From a checkpoint of a small transformer trained on Wikipedia.
Size: 10 layers, 12 heads of 64 (6 for keys and values), MLP 2048 SwiGLU, 144M parameters.
Architecture: RMSNorm before each block, rotary positions, no biases in attention or MLP, untied embeddings.
Each number is 500 + 25 x the weight over its row's rms, rounded and kept within 0 to 999. Layers, rows and columns count from 0. Numbers have three digits each. The size before them is the row's rms in percent of the matrix's.

# v: layer 4 attention value, 384x768, rms 0.0187, rows 333-378, columns 384-479
# o: layer 4 attention output (transposed), 768x768, rms 0.016, rows 653-698,717-762, columns 384-479
v333 111:496518543487532492496538473509501457535516510479478500493511533480480524486512499504492493526520484480496509521504488514522450487438516466482517503503494464510452466542456465517511503489463468501555511481508519536469496482489516505486531503464467496532490548517459488512503490468519460524
o653 123:470517550495473506479500490486509504531483517483478517529523511491469475474509452528513538459559535514512501509492525508484497511502474538499561470514512477528483500549510447487481552483483473527494552537524532508449506510510522525524459525495495478511492531471516522462513537512525493514
o717 096:504462492527514478520511524520521541511490467507493503506472511501476495503491490507484539525454491512480424464528516508470543493473514482518485485479484496542494522497517535457512483524497519508540511501498490461522508493519459458479461485491526483472490481518518518505484531511477487505
v334 108:517517513522491517513497464514494498517557514489514489524501475495488497515488500531549503453493467469530510473532515487491544527493504485504501489549474479519497504519548543474471509510510445490519523537526549489490442481505510531531515510476501506511536497504483456488484484507504514509
o654 115:493517455527470479513495479494509569523496487492480525489516494490511517529509482508464499499476527500556448538473479490473560501518500465440543542509503528527519487463473482530488492480487498456538477520482512432511469488554499507452508475487477431512463480468466455488514496530481514532
o718 094:525449486467531586494482507518500519467482483492483514520457510484480464507491453520511470567501482579462522483509494504488481473521526516512517479492460536497495500517427481553477480471481536480462539498519469515511544523482546485555519503496492462501502545504439518546500468474490478513
v335 109:496499494500485506497478510560501468489449506543497500499497508502497468484496485513537516503510486493475509506536457471465528515504499515528526493489524486484547503475502499530504474532475518489525531505523528485472491510498483475509538509512519475494499568489499528491482499461496524513
o655 120:525513513493560449482472468497473521454493473484499499479526472474513483482477518458511493509481490456545541497534474505504441507540545505548471504499512503487504516490497517489552514466452497498500453521523491505506512516479470518507497478508542469526513474528533525502504478471518509534
o719 102:506482515498529481518508507493519540503530489520489463459490497478486532478510469478502523505451482476527500518507500502488512509517491513485507497505483501510520515491518506537562511479479465565473531501516485445520481512498455506485473508458479486498489497495550481483537483535505437503
v336 107:476503527560480537534484469488506522503470494507496490479527509476502496522512515456484496514484516464465499536479504506537504473508488500437484504492533471538509525510525514508508490499508524504473529500498514493488489529496487499466531506470489498488526542468500556479482521506519495478
o656 118:474476549488507523510533516536491504480497543487486531528552513478444496466485502505541491502554498483500515508509478454503498437515517483470555482500503441528447475505466505513485481542514520472481498485531511526502498512508499508486523469502500522501529470548523489500512473512521556489
o720 089:463538521513458504567494482505459485521505497469500514503491517495457504492477516568527554471533502494517494476483569489512461480498477499526492550482481509511525532544492479508493545467521485516535523481474537462473512510475447494475507532464508479534466496491485475467510492471490479543
v337 103:500507552505471496499480468445473503479500520505553473504531511499507468508475501516496515508499513484538447528476453499486533478521499508503497466550495511521486488483527503473468465516465539515458518485437502527507485524514479494487443514495487490507504539523486512547499511474475469536
o657 111:516513480486508466489500472501462495508493511507446508463513486512488480486477483497487470521515494469529516526525534489541507511513516521505512461494513527517498509447510505496517493516512516458480494528459509457510512508513470552475457467515543471489495522554492477540517464461481480477
o721 095:528515487486519444500484494489509447515497485487532513563477497486518469516490528510509486493551471557483538447525546515435519528512505534506543486525478550474497501511512474502501574547500473486498497511489429489501540494536521530519580545547509518502517492485537490483479504486527537516
v338 107:505507435502546489502477545504489497498469489484545519488463444493569459482451501505490474517505483468552464516551544528524486536518466507457513501510517440490509481484479501476480477471510495529495487549525461519474533530496508482506530515507460509489530502521509478502450507514489493530
o658 119:477517534509509491516519514458528494483531479501525498504498474495533464487493562515501531518514463482451454519484480512506576508470481486482517506482485488494493491474534544529494507468443513518478492487509462457530464482509503512505521494471478502524504522490561483486481492486473536499
o722 093:460524489564528468478475496505495521469505494530488524490503503467472550494481443477489490507476485485489519442521475475482535538503509492501498445523478473500498519485503490517546505491448508509504529487494536499549541463514526515480484493469517466432513522474572511477524527494496474453
v339 103:536500491544553539488507497496479508459565486482507492496489507500477495526514428495451524486473468548469494528490509474488508544472490507495490493483492523508566471493485529484447547500471536448491521506479461545517510506478506501541496499557476498491506534467468532493529479498465513508
o659 112:481457496461587493534512522513520483495529523507472476488471504475473509516494532565483428493500517499483514503512468469511474508515508507482460523511503520457486516519462519507527471522503499523489502527508512480539561520536456519489482476498529516498506456502513436468539521496495522512
o723 094:524449523435513490500516491489504494542504494516472501503498494517538476516488518511508520511529477467534512524489471503525490463502508476523519511489508529464496490480522493489489509495513450541526471504485458472485486526499495547523520508532500474520477504493523530521475435474563482508
v340 104:495487516480493490512544485511505476487493492512467511512495496464481474490459476541516487514501509478482484483557508509476551502457475468468507520476500506522535502482534504503520430495492467497508469501533503473515491532545494492494501483529538486517403526489530479503472485517493547523
o660 113:494496511451514461501542530492504488515517490518429463480510482493523499511502473472544458454472534503490485471502462505471474561522532518493512477521505498476519522512491486519469486444504478454490503515540505498506498514495463539466445449517535476461471480485482497535500502513502517524
o724 098:535500502514506498504521512507491513437506505475520461498502493462480536494511490473474529530449488534495452503483475502514530530491486496511484493511502471495495495518519491525555488499489467518495529511492537439532516489507468492473505504480459523514525479518534490477526519539489485515
v341 112:507503519521468542515517539499504460514534515484530491507476491528506510497488517482496470499502530474503476492497516499495525532525478526519466502541499509487502461507452472495467473464525520494491508435536516531478525469506475481542467506535517490539529429530550526498523515500511501509
o661 124:504518544540451529514559522547444489484477508507548478484474511551475519489484544486473525519481481506505469506493468491464589500478490449504482535514522467532464502492495501501523486459449566507524502468462494478510456498505514525527524463448469529515506497469478490505512507481500484525
o725 093:517455480473529557462482459525491480471459504491473493494522495466525494517501497515522434487527510501506528472519493550504468473524537484516498505506476512476479500533558485491486475502512470528497498523516473587507500500491529564553499488513495478495478486479491494546485460486517484501
v342 112:484501502509487521518488488488528547479500504504562493504535480496463526517506505529502464484528482498532479496513475491499479520495491498485466482482459490543494500523443496523521459522476438451523481513520529486510522484510504520512459499483466466475503491523536539522504522475538465512
o662 121:524468512511464453511487486517503542560510500497513538486559508499489529499499521484526511500500572518525469466485485547489554520529478479511496504495517521515501484500506448499518470519520534494535478525495557435500504525500510504523468507471460513575509519492565479498495487467488489523
o726 092:513488483504527441566498524520462472510537497522475505520480494449521491471500537461474510506510482518501500514508518567501544476481535544472541491504476501475539511464535480512473478489525504554485492473519459529510532501532556549513467507501497485526539467509485486528503506509499505501
v343 113:488470502485468505486508487513492455518470490508503452508483504481548522518494507497485481533511493513504491488491497452493466466531519537471468470509501491534470508526500468509559546541491518494484497500560553488505510484508517482525479496446523482478490529486567537462504481546519466507
o663 118:512484491520500473508500495487465503498523511488502555480536517502475484515512517477506499506490543510486488533495512515516528507521521491482535452461498490471474486543506491530508517502491541531488494524516523513468502487521529515434503522437479529538487498489501513472497525539522457492
o727 100:493504500498501523543526496522504537498514477512492525514510503500499525485518513501527517531543488500489495516496500494479463500497514502486500501502497445521528459509512508528475485439467478532513477471489490498526517526533474543530504510454438500498536477496555494545486500498514481521
v344 109:501478500503520504495472495522484508506533492466503508514513470491455506484511474470531512496488526528558510518498465537495552493505525505537465510477481520477535482464512519494475471520494491517521523520486537496558494485484516488499506512494535495572487569485479478494495477509519504497
o664 117:483480486482544493506480465526479473501503551501468543486505471475530557506516492513494488501529523528498456506484482475504548498454483495476481521509528494523520464458492509512501479485528478512495531494495516500497513515484485508521457491494532511496508530500526464477470480490521559499
o728 096:503501501491514463502512503477516480495486530527517510529493509547535452496490527488494477473482479461472565486524499535453522522502495507514544474474463544449512514498484511486515507540524475489504497500498469514492501490509508501512515513567508510495521495508495522502485497464539513466
v345 105:520518529498528445518519502497500529502499514530503488487472533475485487484486486469506477471514481555523457551495497477506484491490507498466506517532548534510504495510518456506511493513510527493492491469490459536528477554491491523501532494479479496504479482519508470518518522484491517488
o665 112:495494511542462532484500514477525490511486484519553509526495514476423509520483506505438523536513510485451507484527469479499509442492481495460489535493474526552476458516535527540528471518505522471528492493502514481482465545494482497464523472492483531483475556515490488443501504514481488502
o729 100:522510531492493503489542495499532478526489493483469528522497489521526461526480456486481480480491546489476542455504495537510482527506464483493532516506510561498460532521508503475487527504514473484495492521484507513472529501492505487501513483495541503491520478512437517505456489495512505497
v346 107:548464512531514477501449515534486506514498497455511522507487518465513528505498480536501477496513542485524497490510510536481532524527496476482490542502483501537485450485496486508492495498495530506501547508539442499495528524514482480508502527524572508456508466502502497498445510514500490502
o666 115:485482531488451496511507527523471502496493475534493491519522509490505474481469506501513536492530433500487477490510494496494545457485487518492505518489516505526493501472511477528508499482478525515498514503529484507460517495485492468492518478460549553500500528453545482540504509506531536507
o730 097:476512518496506531484470530506468463489476528444519498492531483475503513552514490526505478482471508522478485513529530538465484469503518515516469469464527565481452499509529483522482507539533523553510497506437479501511521503532519505505506470523521463538523481536506496516482485516520500490
v347 109:425475506522487520495485507495500492485538494446504508490533487497531511472480555481502470503502466499520532523536475556497484482493537500478489471491484492511501484521507518519476491530524530507482504509528468514488520516481527480474535486479499462456511440499517513505478476519465507495
o667 120:486497544521500478502471470509494471538482521541511508478498492498496507507526527516516468506529508509522498490507539503498488454505511520473490490489465481519445500490498480495492516455445498463483484507523495524523502531525494499510556484495515489450501519427510511504477501537451450542
o731 095:488480541497509516485520495518523510487506506512479464496498505510528511493528429522523520491490514491502458497506473441516473531499508483488490521467493475485501493495491498509550493488500509510492550471483499507479465504484464490472462454506499475514506526508504501513494496509535526507
v348 111:505505511506500502525486477529484466543423499474509506463570505478470486527486518527511481500490528553492508484556511525500515482521533500517546493498502504533561495495483579558502514523525497490513486500495512560502504504493497492467531493488496511476479478471497551530524485514523504527
o668 119:503480526509524484471548471508530534531476498500502507470537521487488530514494519501517481487488536508490542513496516506457515491528466518494494491487479498468505523482543451521501532526516500492508471548463491491515524486519480487506480483470480498466512513487533515507471475509494495473
o732 090:516466512531489516512479518484504560483494442490482472532474499518501489479529483566505521486530462480526540524485549456473492537471484494498511488477492541500507488448495457532517505514494509482476505547534477490485481528491525547502481502516536461494508513560515495499482504493495477525
v349 111:465521489533473502519511492483499512508468522525499505515529533495488502484454487470503529446499524497513526496497499485492471525496483521527495531475517487559558509513493506548497495500503494503475498471481469514498483536520459537495504479513521549497512462501499522543509536505496522466
o669 122:450525471475466533482497507511509500551493460495491546524499515517489491486489535516515515494518479489465528508521494486511502489505481531499513523481470498505489494488456498515524460527528535502487491494494537479461491461468491492484490484508511482504478501460445500495512501501471477459
o733 094:480511525495541483485476508511496464533494516505515517515504484499518484498530486538477477484526506518517475504491505490502438498473507468476479520522507523511476507538483497474486523531485504496522535456496494510482518508480521484508482518482499476493512497487494488485494505495518515555
v350 112:479519493504510485478468519557520509483521500484545513504517520510517492491486547518508498518490490491485474528507516526563479466514483515464475520483465489541530497529518511518486476487495527525471512569470512491503484508510512534494463512506478515486488487521501530469482518510513489493
o670 124:499480481529499506497462498509503492502486516503471467474476540489489517473468522535515444530523507508488556531503486529515548496555460518483472495509452486516512494494473468512504505494495540472466498479489460447531482447491506511448542512518507474441493513477512504483531500508469476487
o734 089:467505489526471481528547496463456485515529488515520472541526508473509539511460440531484549470451517531549499542498484513477474488463533488496519531495544486487514503475508484513526541490510477518525478507515475537468495473461525489464522516472502494558517525505487496508529504502481546508
v351 104:498480477496487492439494562454516551512546477519482485475483537518519511478526509531509475520532474479480497555495484480520495515472497555490502475518533517522507503551483501562469494508476481505523545446501543482489483551489484498495526484496460495502501592517539502473495494465527527514
o671 111:515472488515531495489445504467501515463498476490501553472442518491493502534528483514439506467523514519530485471503517507506479481477495517479494491500464496462513485506472487485542491524525504493458512496513478493455511488522483518468484554484477469529489503518537548500531461529546472495
o735 100:490496498534521489524529505500474505478537471508491445483454510484468541501504502519496541513461452506538474485503523495525495494504497480494464527487519473498530501473509535506533443427494512517502491485531493470540478491497464494511477525490495484495456514458512489498519470510487456507
v352 110:494483529515544477463452474524489516539485498464474497499528456477500551437490455525460514498514523507510487488480522518481494491481463488479525530453527458478435517479554447478524496497511528497456498543485483466453518496515508506542463528504504526502512496518484508512502530529482503519
o672 117:495553496531512526509522495501496529489488479473504520502516505503540477472475510485546525498463487438465484510496501533518539520513491438484523482475519495454516531474515496474486537504482505467496496471518500489490463508532504501451503476493513549486519539473462515504482468503480507521
o736 104:464546487521509456503486478464491461527477536501499529518480482535511460499486532488462479472523545490513485511469492484483501517531498498496482508502482500510496525485528538464479533492525523489506510469468504522509494499479515484490515483526528510483485505504482488500499544466506525535
v353 108:526505483483501512491541478500519516485470467529561478481523496466452497470499484486497495524499523496472498483537484467525477505475481456479513532507494526527505527506496514534462537459495523451535526501514516459485491503509537501529509498524520489490513509481523501485472509541530520468
o673 114:501536501486562498468514518511506477473494501515507470497527460457464527498507513492480491488513554525522505513545474488441463482472505506477548485487503484504515499485488526502472505525549455505487510493529494501479524512498524505519483474512532510464472497514470480495492542546494505479
o737 098:486532512531468475517504548481515478478488527488509517534483473484467498532521523514504522446530470553499508464467537514486551500447552522501509475493522512491496477487505526484458508490487497504487530479517503512530523506502540504538534505552446541507510492479480511470480511492519531509
v354 104:511519506479498497453500477486484491493507497532531533500534514509521543499504490550495484458474523518528503505520505492524514503459507490527533464500462483501508498516516512471563489457525516495478511537481537527499567516507453533509516492498521513470522486498489506479483490511539530490
o674 113:500453463536499552449492451506504507516490472502480514507508472504510506499480478560510462527485489488493511503470466517505516546510462521514527470485481497537491493508536488452481497475499520482487488510514522499497510515511490496492532528469460479511451538500544460498495554485492481474
o738 098:477505507503512447546495549500507497521494517512484491532495476471487477556489507534464478471520501504527461470510537515482538536516479511461481510502559521504490483493511525479456501505493523530524470514494474544521497469462571534510535518545498479524493498442521477495487534473515541542
v355 103:454488482481459501509525481462498509530470521503503476478511477458523533529493452487483505469501464496551530535468472485482460512516519492542478482502503520520479467500482551506489546558501513529460481487501511463485523510482523506551507536464501467521488508478518533513527504476554440457
o675 115:523505519475540497537513469469499510493483467503522499511492503448484489502488504490417487479474531511501549456530496498540532473475526492502528550495534489481476509514446479500518517513506486499485501497505510488497539516514492468484536468508462571496574507470541503475463505487515468469
o739 093:509482507465464503490511484494489467506545496542506513512498534531510452489497501538472498496554480442484517489488476490512487512524515528514554476502489507490513502516522497537460521525497499482497475518483461557467480509512496524515513504504516509549505484538482485510487475494500503482
v356 112:482496477522539475499507473449491537512534488490491514496523487523463501490490493505494522559523498518480514532466519465487453511510517489533461503493481483446445485491522524478480531509526584505497503525474468479498520548522494499489489483462511445503525574492468529467496481497551488505
o676 119:517483496475531511529509528482537473451534532492503510534479483511455486527502477537474496541498519479500531530518535436516494513500494493472497444479549516505491499522466526547482515556521483481457529485471468470486476528469490499480493516491536464519499471477459511495522518478488510492
o740 098:482557466447498520499528521529541501503496441517521511522488496473527461554473488509496456507488477532494514470528485504519595476464542506494513522508475578482514510467505478532476489515471462498515474536509473517519495472496552494536546477539500505484487482480554503492487495487490537456
v357 103:499494508518461542466522498479448499512470497432532495488474532467502482507479482492494478544489518450535473504469507496525510557517517527482543521468512502478505466518495476531488504520547515535559524489449419525536507488482488536518480483537503518448549473475472509507523516552523498513
o677 115:502487485513469545483533513507520502552463444497502475533489504489465506495496547526510599502512466534488478508525465464492528466479490477454476549481474519502500505499485502490492461547471544501526522463485522477460509480488475494502535454476504497512467502459476513504501512532505523516
o741 088:512528525494538532465455489516543520486483494506523483511515509529500514466501456502511546501465514451507509498525480478502439519562486507532469473509493461483535479502496490498526531498471505445476485514511496535444444480503460486486455530474533466481463515505483500505492507465500491482
v358 110:491479505504483462503511507521468508506528498531549470528460505441482538499477502492509504445526494470522538543494541522474542478531495507504471522497504569498492496478532475462504456453492463490462539465492520514513485487505445484486493497485540496522542514538486507495529493524473469504
o678 116:453517471523473477520473516504465535507457530486508499501436486493480507551518464490547491501545457512484461510513511491578534468513476539491500500520472526486496496556498472503492476496461501490506521471495529508477489500493466526461504504508515546486487506495489448503507523493501524484
o742 097:538486523499529532470523505527498474495496533474546474501507510514546514495514564516482483493454525521494502493506482554424462513489471537493480467496508464471519473540487525487504528513545497532527477510511499513490511530527492467507461545503483533549516454487475511494491484499475468493
v359 111:538485552517537455496478481525493493458528490479508548513505478478484543507497490460508493522509480480480520489527527473503529478469528483493542513496478521529520467466480491487522461504540529491484517510502497506497511516528490514532516484493503440503497523463456498479495519513419480515
o679 122:489503537492501487518489497470483505509492553498467479495532523480529514507539495503480493476522491473521519504505518459479506510540521495462527541523510478527529531467486495503508522476466489458528531476505515471473504473484473513513533445516476476521517504479485454455481543505493497488
o743 097:470516487509542528506494496509466510487483485506510458469491526537498509469454486513494524483487523495484497482502497487512458482495500500564468498508510462517514516497533507514544486511479484515549492487495543540456475472496487440493459504455497503534467477531503522541517503499498477493
v360 107:515523493526436546449484475503495516547498508510488460490472505518470540500472506518513514516444526481450479471544490460487525510489515477550471481489494498542464518485494517517519511501535474492512505522486514455516503514505482544484588475511490492526473502451573523483501513476459524498
o680 113:482515490486494491529510499490511548480445527529532492501543480513453498492504455518415508537468527492485540506510491467469513458473515454479484533499538528507553450491483519488561508549515496484505470497502555515482506530509485489473514500507461459522455497523493514505489487500462542530
o744 098:519512524460508547509473516521533467463516467471485500487426500508485473501525439511492504482473438508476515480487472465550494524501518503523524512508501488496516510517485502553477494511472502501445541482539492500524500485489506502530463526457440500491496504503493495490489497502539487479
v361 107:492527520493516473531478547523491504482477492486505504526536535513473520561534506551477511508481511493477530437516504493508526528476533497461500503476462499503491484522527495495487514495485504532543476469515528479490521487518502518500505527525483532477472445533478516501482502461473514491
o681 117:526516534515507472507494523518476509482504511516549438457500493545514509502511503457540511545497480505544476512488471535493514521517497499510468496501545460510490529518475493478475500511526491514514509496472486498542472525511524482535460458497546525496537519502459534485433506488481447535
o745 085:493505539491499493448520464489510463506487493532537508484539499494507472451499496466471491468499497525453459537519516496502515474477504493510505456504459447522499461473503472507512498537516551460494501535492521567473484471539530462508471487478509476479517470506542488549522512531492518496
v362 106:489490524505488444448512537498535479485471503473533492503495476485479483516499513470507515484532511450498487548539511483498490514525517510521499506520464497506471526517477489470480498531493475544474499498505489498492494481526460505520534528475502450515529523548508481533522488497475520473
o682 113:484441524493476518540474476516487524496542482497525515469448482517501503540524544488509484550515537508523415500485515492485473466510487514494481507512481531509475518499501506522498490511510506514487482504547516497481502501481452535477516500473507516521512547500503537501522490506480520521
o746 094:506494500465520481493491452497513478460521522520481480490480491502515502500511502480457515486490506469516493485468479495550477530528483469455495534492485434457510486475530497539532517483498491512535554469513491540557508523503495544488504482511486466464473475450501504501480468489509483525
v363 108:446507517472456493528519455533506481512530509495525563498509491483472504477461499523500507545477503429534516519488522515522535512526510481524490528507466506536518469503514489458467523509525505527485488504474513493473534535495487525493464497504475469461532477569466509542491531473446533499
o683 117:510473491502505502457419471480479474492476489480496481491486527484539553500459538500547479473482489538533524479500541529511473517492520523478480503505488457480480494532513472501534531488490502431484503541496486474503521468490504506537492461542533479457549510451520525530418556515506525467
o747 091:513496483538485506523501518472459506508493488516498458495509495495473528514469488482466542478491497509509483539509484505507473499492457496500514491441547494479517503487505512528482515489522496495521468505510479490503456472523536502456479483469547493512485502506510477477489517482488484474
v364 109:488496498485514464496512451463464503497472504498471519484538508489508500491491507510516495511501498487515506492485530489485537539464526518523457521459487480537478515466533419514509500547512524523495508471458477467464489502468489524486498480545470481477467496551471462492491471469536475493
o684 118:547507536538459474513513500474536511486493480552472477523524517516473464467491507522483540513522488525490502521547483490503495485485458493500493505458488499524500531480511503477486540531480494502510498482517485460490459533461509504463509489603505478504497535527521503455455507492473491503
o748 093:511571473501538512447487529554527511541529457497521515527534550436516501481508487508494504502491517467486518469503483532498481492524534536496506480484525546488495471565463497453522493483476470507493524526483491497471495524484501527541456507476502474487492525476523532522516503506450497456
v365 106:512489448516517475526543570524517493489498492507490453505457469527470500503492461517480511461521506487491460504540502477523453486492490483492509474538472497488488541504477489462474505509494449485497492521492470480553524532495546482513492478473495478501490470502483478473514490520432484502
o685 115:508518498471501548519531526528496496489526511529482500512479500490526454503481506467501505526531494488481461475495488514514449512522524500522456519531508497497487515487487534538468460461452500513506497508567526528507499554497523492506514501448482513448491528504513484466532497474480492504
o749 094:487476516506420494482482512488471509461551514503476486463518467517517505523456542475434445495484496494492531503506558508502567520497489506550524487488491510498506518510496520527521529508531496515557525521467532477490516495511451511512533458473495503498510544482541509487441527514518538484
v366 110:535498480507486480507503489503459509481523513495504521504507457510480498452548519500512507483493525482518521475467537442532534479438504514497494499505503495445516501462545522518487462532512449509534513504478518515475521465521463494494487488501530468496485509474482551433500499496503499505
o686 119:510503503503499521495442513500487497473489472522459486512523495536475494488468459543486478581545464536502476479500463481477451509534524503474505467452533498543522497462499486532481477449534501493506479516527507521498531490516481520462475462532532439498497521493507524539475529504513484537
o750 098:496546495502533499501553501503511513472513470472513460481458499485499503507478499515455508461471469470497517520514509537518477473509516494504563533488517516513499490476525437488526455502476452534481510482498535479519504485540506528531486470507463518485507480493551485474487496494489466516
v367 108:515522504515499513475532501535517487509484499517483509504475464542481513537520500490503470497529540500461483471502495518510498461427540506514514496469535508468525552509499493499489527467478491468553489522554441485496490484508536521474496483513488501568450461489549474506457477525504506517
o687 115:518520472471497492453528491482519544469482533503518517506522460526500510489493518471496520527525501491483504543522513500486487506515479495509520468507494506526536506461498514493484502472466493485544475491507459503477516517522514474470531481492497487501483454517490456473480496474532475535
o751 095:510498513469508477549519477489537503510456504490475535500489514522486437470483512475500538495514487488507520513478522443484491536519473497486506518543494467529528541505496510451556463494498499498496522433513565499466498485509458461467496510483483516468493493505472515484516515509512487527
v368 109:560522513494514468534506474496508463513528502506499505507540517464521479516521541503484475492507524496478492518522523539493559494511499467535532496505457517503529527490484508451513532494469491487491495500531503535505482530489513494462503527479484483478534519510494468472513490513517511502
o688 120:523451482504532518521476476491494494544502511488492502510471482514524531503486509482565462527507553529493475523505493466523518534474493503509528476500490529494502528534557496499454530479543495489537512503468435458514516503512489535509482470505521480476522519477480477492503499488498491520
o752 095:463517507508468530494495468470479466451462501531520473533538526546483522530496454512509545455506508501515497503500472491523489505507485464502480488500514466504517500483496460483500488465485517489525487522492523549503477456499559486484493527560525495504493486503496489522518522503487580509
v369 112:511464476528517512520478511446504486495481511491497514495497460530528499509498488490505491472475496539490515519507514523541479477430501479543513520512508468543504510470506457503488484533474516463496486481476488479517535465525560466489480520487479512530494498502492497527522498481467518499
o689 123:514511503532492480484546510493487508479501520486438480534500485462506494475510497492496470457506437489496475451514494488535534517505501528533507509503508533513534510520544496507513524520440484532481524521471509486436512502451514480489445476520466501467503495531528458503533481480512505523
o753 093:533530459496460492474530515532474540504504484521481482498493512522465544494497485477489528476495475510497528493515515484486536480460498490506459454497492479498477539513527491457532467448481493497517491495501520465505487501507474482535467485513545466469503478505505494493493507531509460459
v370 112:525492498543513506508486486537501533475530517472487536503473464510524523505498516505493528481470522472502519506467526489497550485539494521486477489490501507487440502524499507478440550458513524518503513534471511503532471500492506542493465493535480490551500529489464519509449491491421512489
o690 121:464531515528540500538497485517470516499537506519520485487478498497491516479528503518501505514526501513479474546504484501514544472504474438448476504500534511478491521511474521462512496493498510450499494505473418541505463510533488480490495532509521471516498514467477535503466531503460521514
o754 096:467536540502548521486489482503511483471495434541520471480480518529515480487464465479497482493494502508459517512502466460524494504482544483508538535504469504518555490477530503534578486532523483506520505473510495502491495478519516524505487500469503501497493515496523518475576472498494485462
v371 111:470510549476504495528496462491506477503507458481484464516502475486421476484510482501490524501536516506469517509526497506483497545486511449457514450508473504494509499464509502520457498486569478495530502481540562495490524488515497501478492512450524457465448518489512517514499494461498514503
o691 118:492489495455478539513461460523527476477496525526529519449528483511523483495504476465470484482475513516534483471503512524482437478521514490511478498504524501498509487436499495493518516497500482440457486501442526478460520485488476498515451471505519470478521519514533495515492491481532494455
o755 096:488480477520443528547471554512509463478472499492500507542480503474519562529507504523497474456492521496490470447496535506511535513474523505509514526519472550493514534546472476489441524519513545483456514496472480466527493509485515435482507486514491547493523516511498467513509511496501533500
v372 116:491472555520508534539495491491480478515560508514480462480459510499525503519520432504510493485481501510497482513524515520512505512526451520508537501543513519516512465496491485438525447507495485539549546440509508507517500530490485465506552496486510465473551516522509518531511514501464521510
o692 125:475524485495501505506497492457495499467504470489487557487490479485503528505507512488515498471493506509518531500512506483503515498529546477477534513513493478492473473495463523500521517534489500523532559509504520486520488535493485538498518481527479500540530485468462511519486505524458582520
o756 099:512526499483495485491557447487541510489497510516517535500515489521479499463509522498529501517493533519517486535498478488504479473506510491517515549487499461463507537518482523484479534474470500477484497488506481481488507470532460488533486513508504518488472501488506485469503514496515464469
v373 104:531490469486550541519425530521497484536510523538487496511480455477515522501489470517511513495481471496482513496487534506506490511507482502495533428516526486522462492497494507489491471506487435506516474489466506497519467528503496510483489526476507524513489514508540494503497525534501499493
o693 112:468517448505488515484479462487504500502518474480487517454495485504473508495489474497521499511503458466529472517506484517521523489533496536492544487505470522499489527471500493535505537483452488496467509530504508493501490530523493525445520451484494506491450503491530489516569515479445477507
o757 096:520553481513530476482511478504505476494537488476496524483508534486467484483524498500515496504535494522490477488500499442486539535521501479478487493484476477507526523502495526520511514475532536489502507471513487476540525513479490491476496494478501512450530528427518472444532507518476493505
v374 102:534471490527551535507482503540486505543466531479549497511458480521485523514511467455503474501480521464445518550467509532471547516470483554537485504484530493473523508537495521478469530493499518511538540529548477514501485516519493536514536535488486471501514436519478527514547475533449516515
o694 116:487506514521504471505503486510465491443455505527551495492509510532472518465496539548501513536493465488519513542538477459537514464508503520512489586522479491556510520508484497450513474522493539515528481476480525497489519549498475510489562471513535491548520499479455520535525496527504519541
o758 091:505503548443527509511488441486538473526478540508518531501484505528521468468510481535509514468535514483472526459514462490496457504541529481492510513536452496453518497517518512486461532525488503467522500486485467516483486493481494486497497533520494493525497500513495490496502486482531517491
v375 108:475521519501503522495533496493530526467555508518528485544546512486508477450496507552520513473511501500496495491458495473530508512467533478517454529500498525449543507508525496506512478523487495567504507511546508461542513467488462525488469510502505487487514537497499505553483508484512484520
o695 117:533527485514532492469499506514506497530513483468480500563506501524481524517534489505456490481476489509509522506525486550512470544513492491533485505510500509524531484520500485507476474535513515503531479497499543463455507480532506494507438510511516469491490448489457491526508520452492474510
o759 096:523488539512504496541498516489500465531491500518512470488513481511489498509493520524475492525511501568509503462559529490484514504478476530487516465488488536533445455480451513530478484480523529447471519510510453522468441495479541444485536477520542539561510495507521468522487537518513537493
v376 108:477487469534498513514501565484508478541480479505509466487494512542494520505524474497478505549509532520486495521532463464462491448553501449488510485515468546464522551503483522510495533487489525467542490494493544512512512508518512531513521484537481528518433519465498474505475503518481538481
o696 119:441477500497522487501528494514474490499472544507504498495527469527493490491497528469514518480524550479539513484490526516471483501531473475516468504529494544481525529542490499498547495506516475503513498485471510495491526509503528488533491455494517484487525487513504528501476508486522473513
o760 096:523514529474495490498548519463507483474545503533543460474502515472543493516488511501483529440466484465530449517500519510530566550482524492490521518502513479506513456478525531489487494534475502510465506493499460498524476504488451451490497476520495530532513470513506518472481485530508496492
v377 106:492484506481463532473492510462473536507472520463517482524518496489566516520499507526508503436497531485543480549468462457491488507532447504524477526529488544489497486507479505482585477495509476517545490487512480518494509482503476458520484483491495462472512522497469516514552491500533475513
o697 114:480507467508510491527514490499499513535500445488513533513541504456527537507510517551539514468519483490468486501483506493523518530481518502493526521481506503471467465488499499519537450532481517485534537531514538548482504512495482522477473449553468515528483500460518568489465473516524510531
o761 093:509507514509513500494502472515530515509509519499508505466491526516499523452533470504507508539477514472480514511495459496519476502521495488483515497500494495468519495500502502511499478497476471521480503516498483477528533515507465537496477493482516467492487503519554506478478513524493458494
v378 106:473485515490422518499499525528488459509504502501488465501548523565500471563503476500513524489482521450416487504485498529500495528501512468522503523488537474483514518479539479517506511448488532545506516492514490504485509476490474517496512471483468455547524521430470480511527506504446506495
o698 111:508542523490509517487542505520478536514470489441474550535530511537483512513504508510527491496517536496487493502491506471533485538478494479497503493487481494520491465463479532534491524565538487516490493500492504503500496514511498505534470499506494468485507458548490533489536482489528503488
o762 096:541494480521489505447523509510535483494504563503544492495484481495483530472504485533450501536493488534476542512521527498507498462517495523528552521495520552470516450513495448504527463474472487480506459564506484496505485491491473546548469520519483498500496519500551490485470480490505510506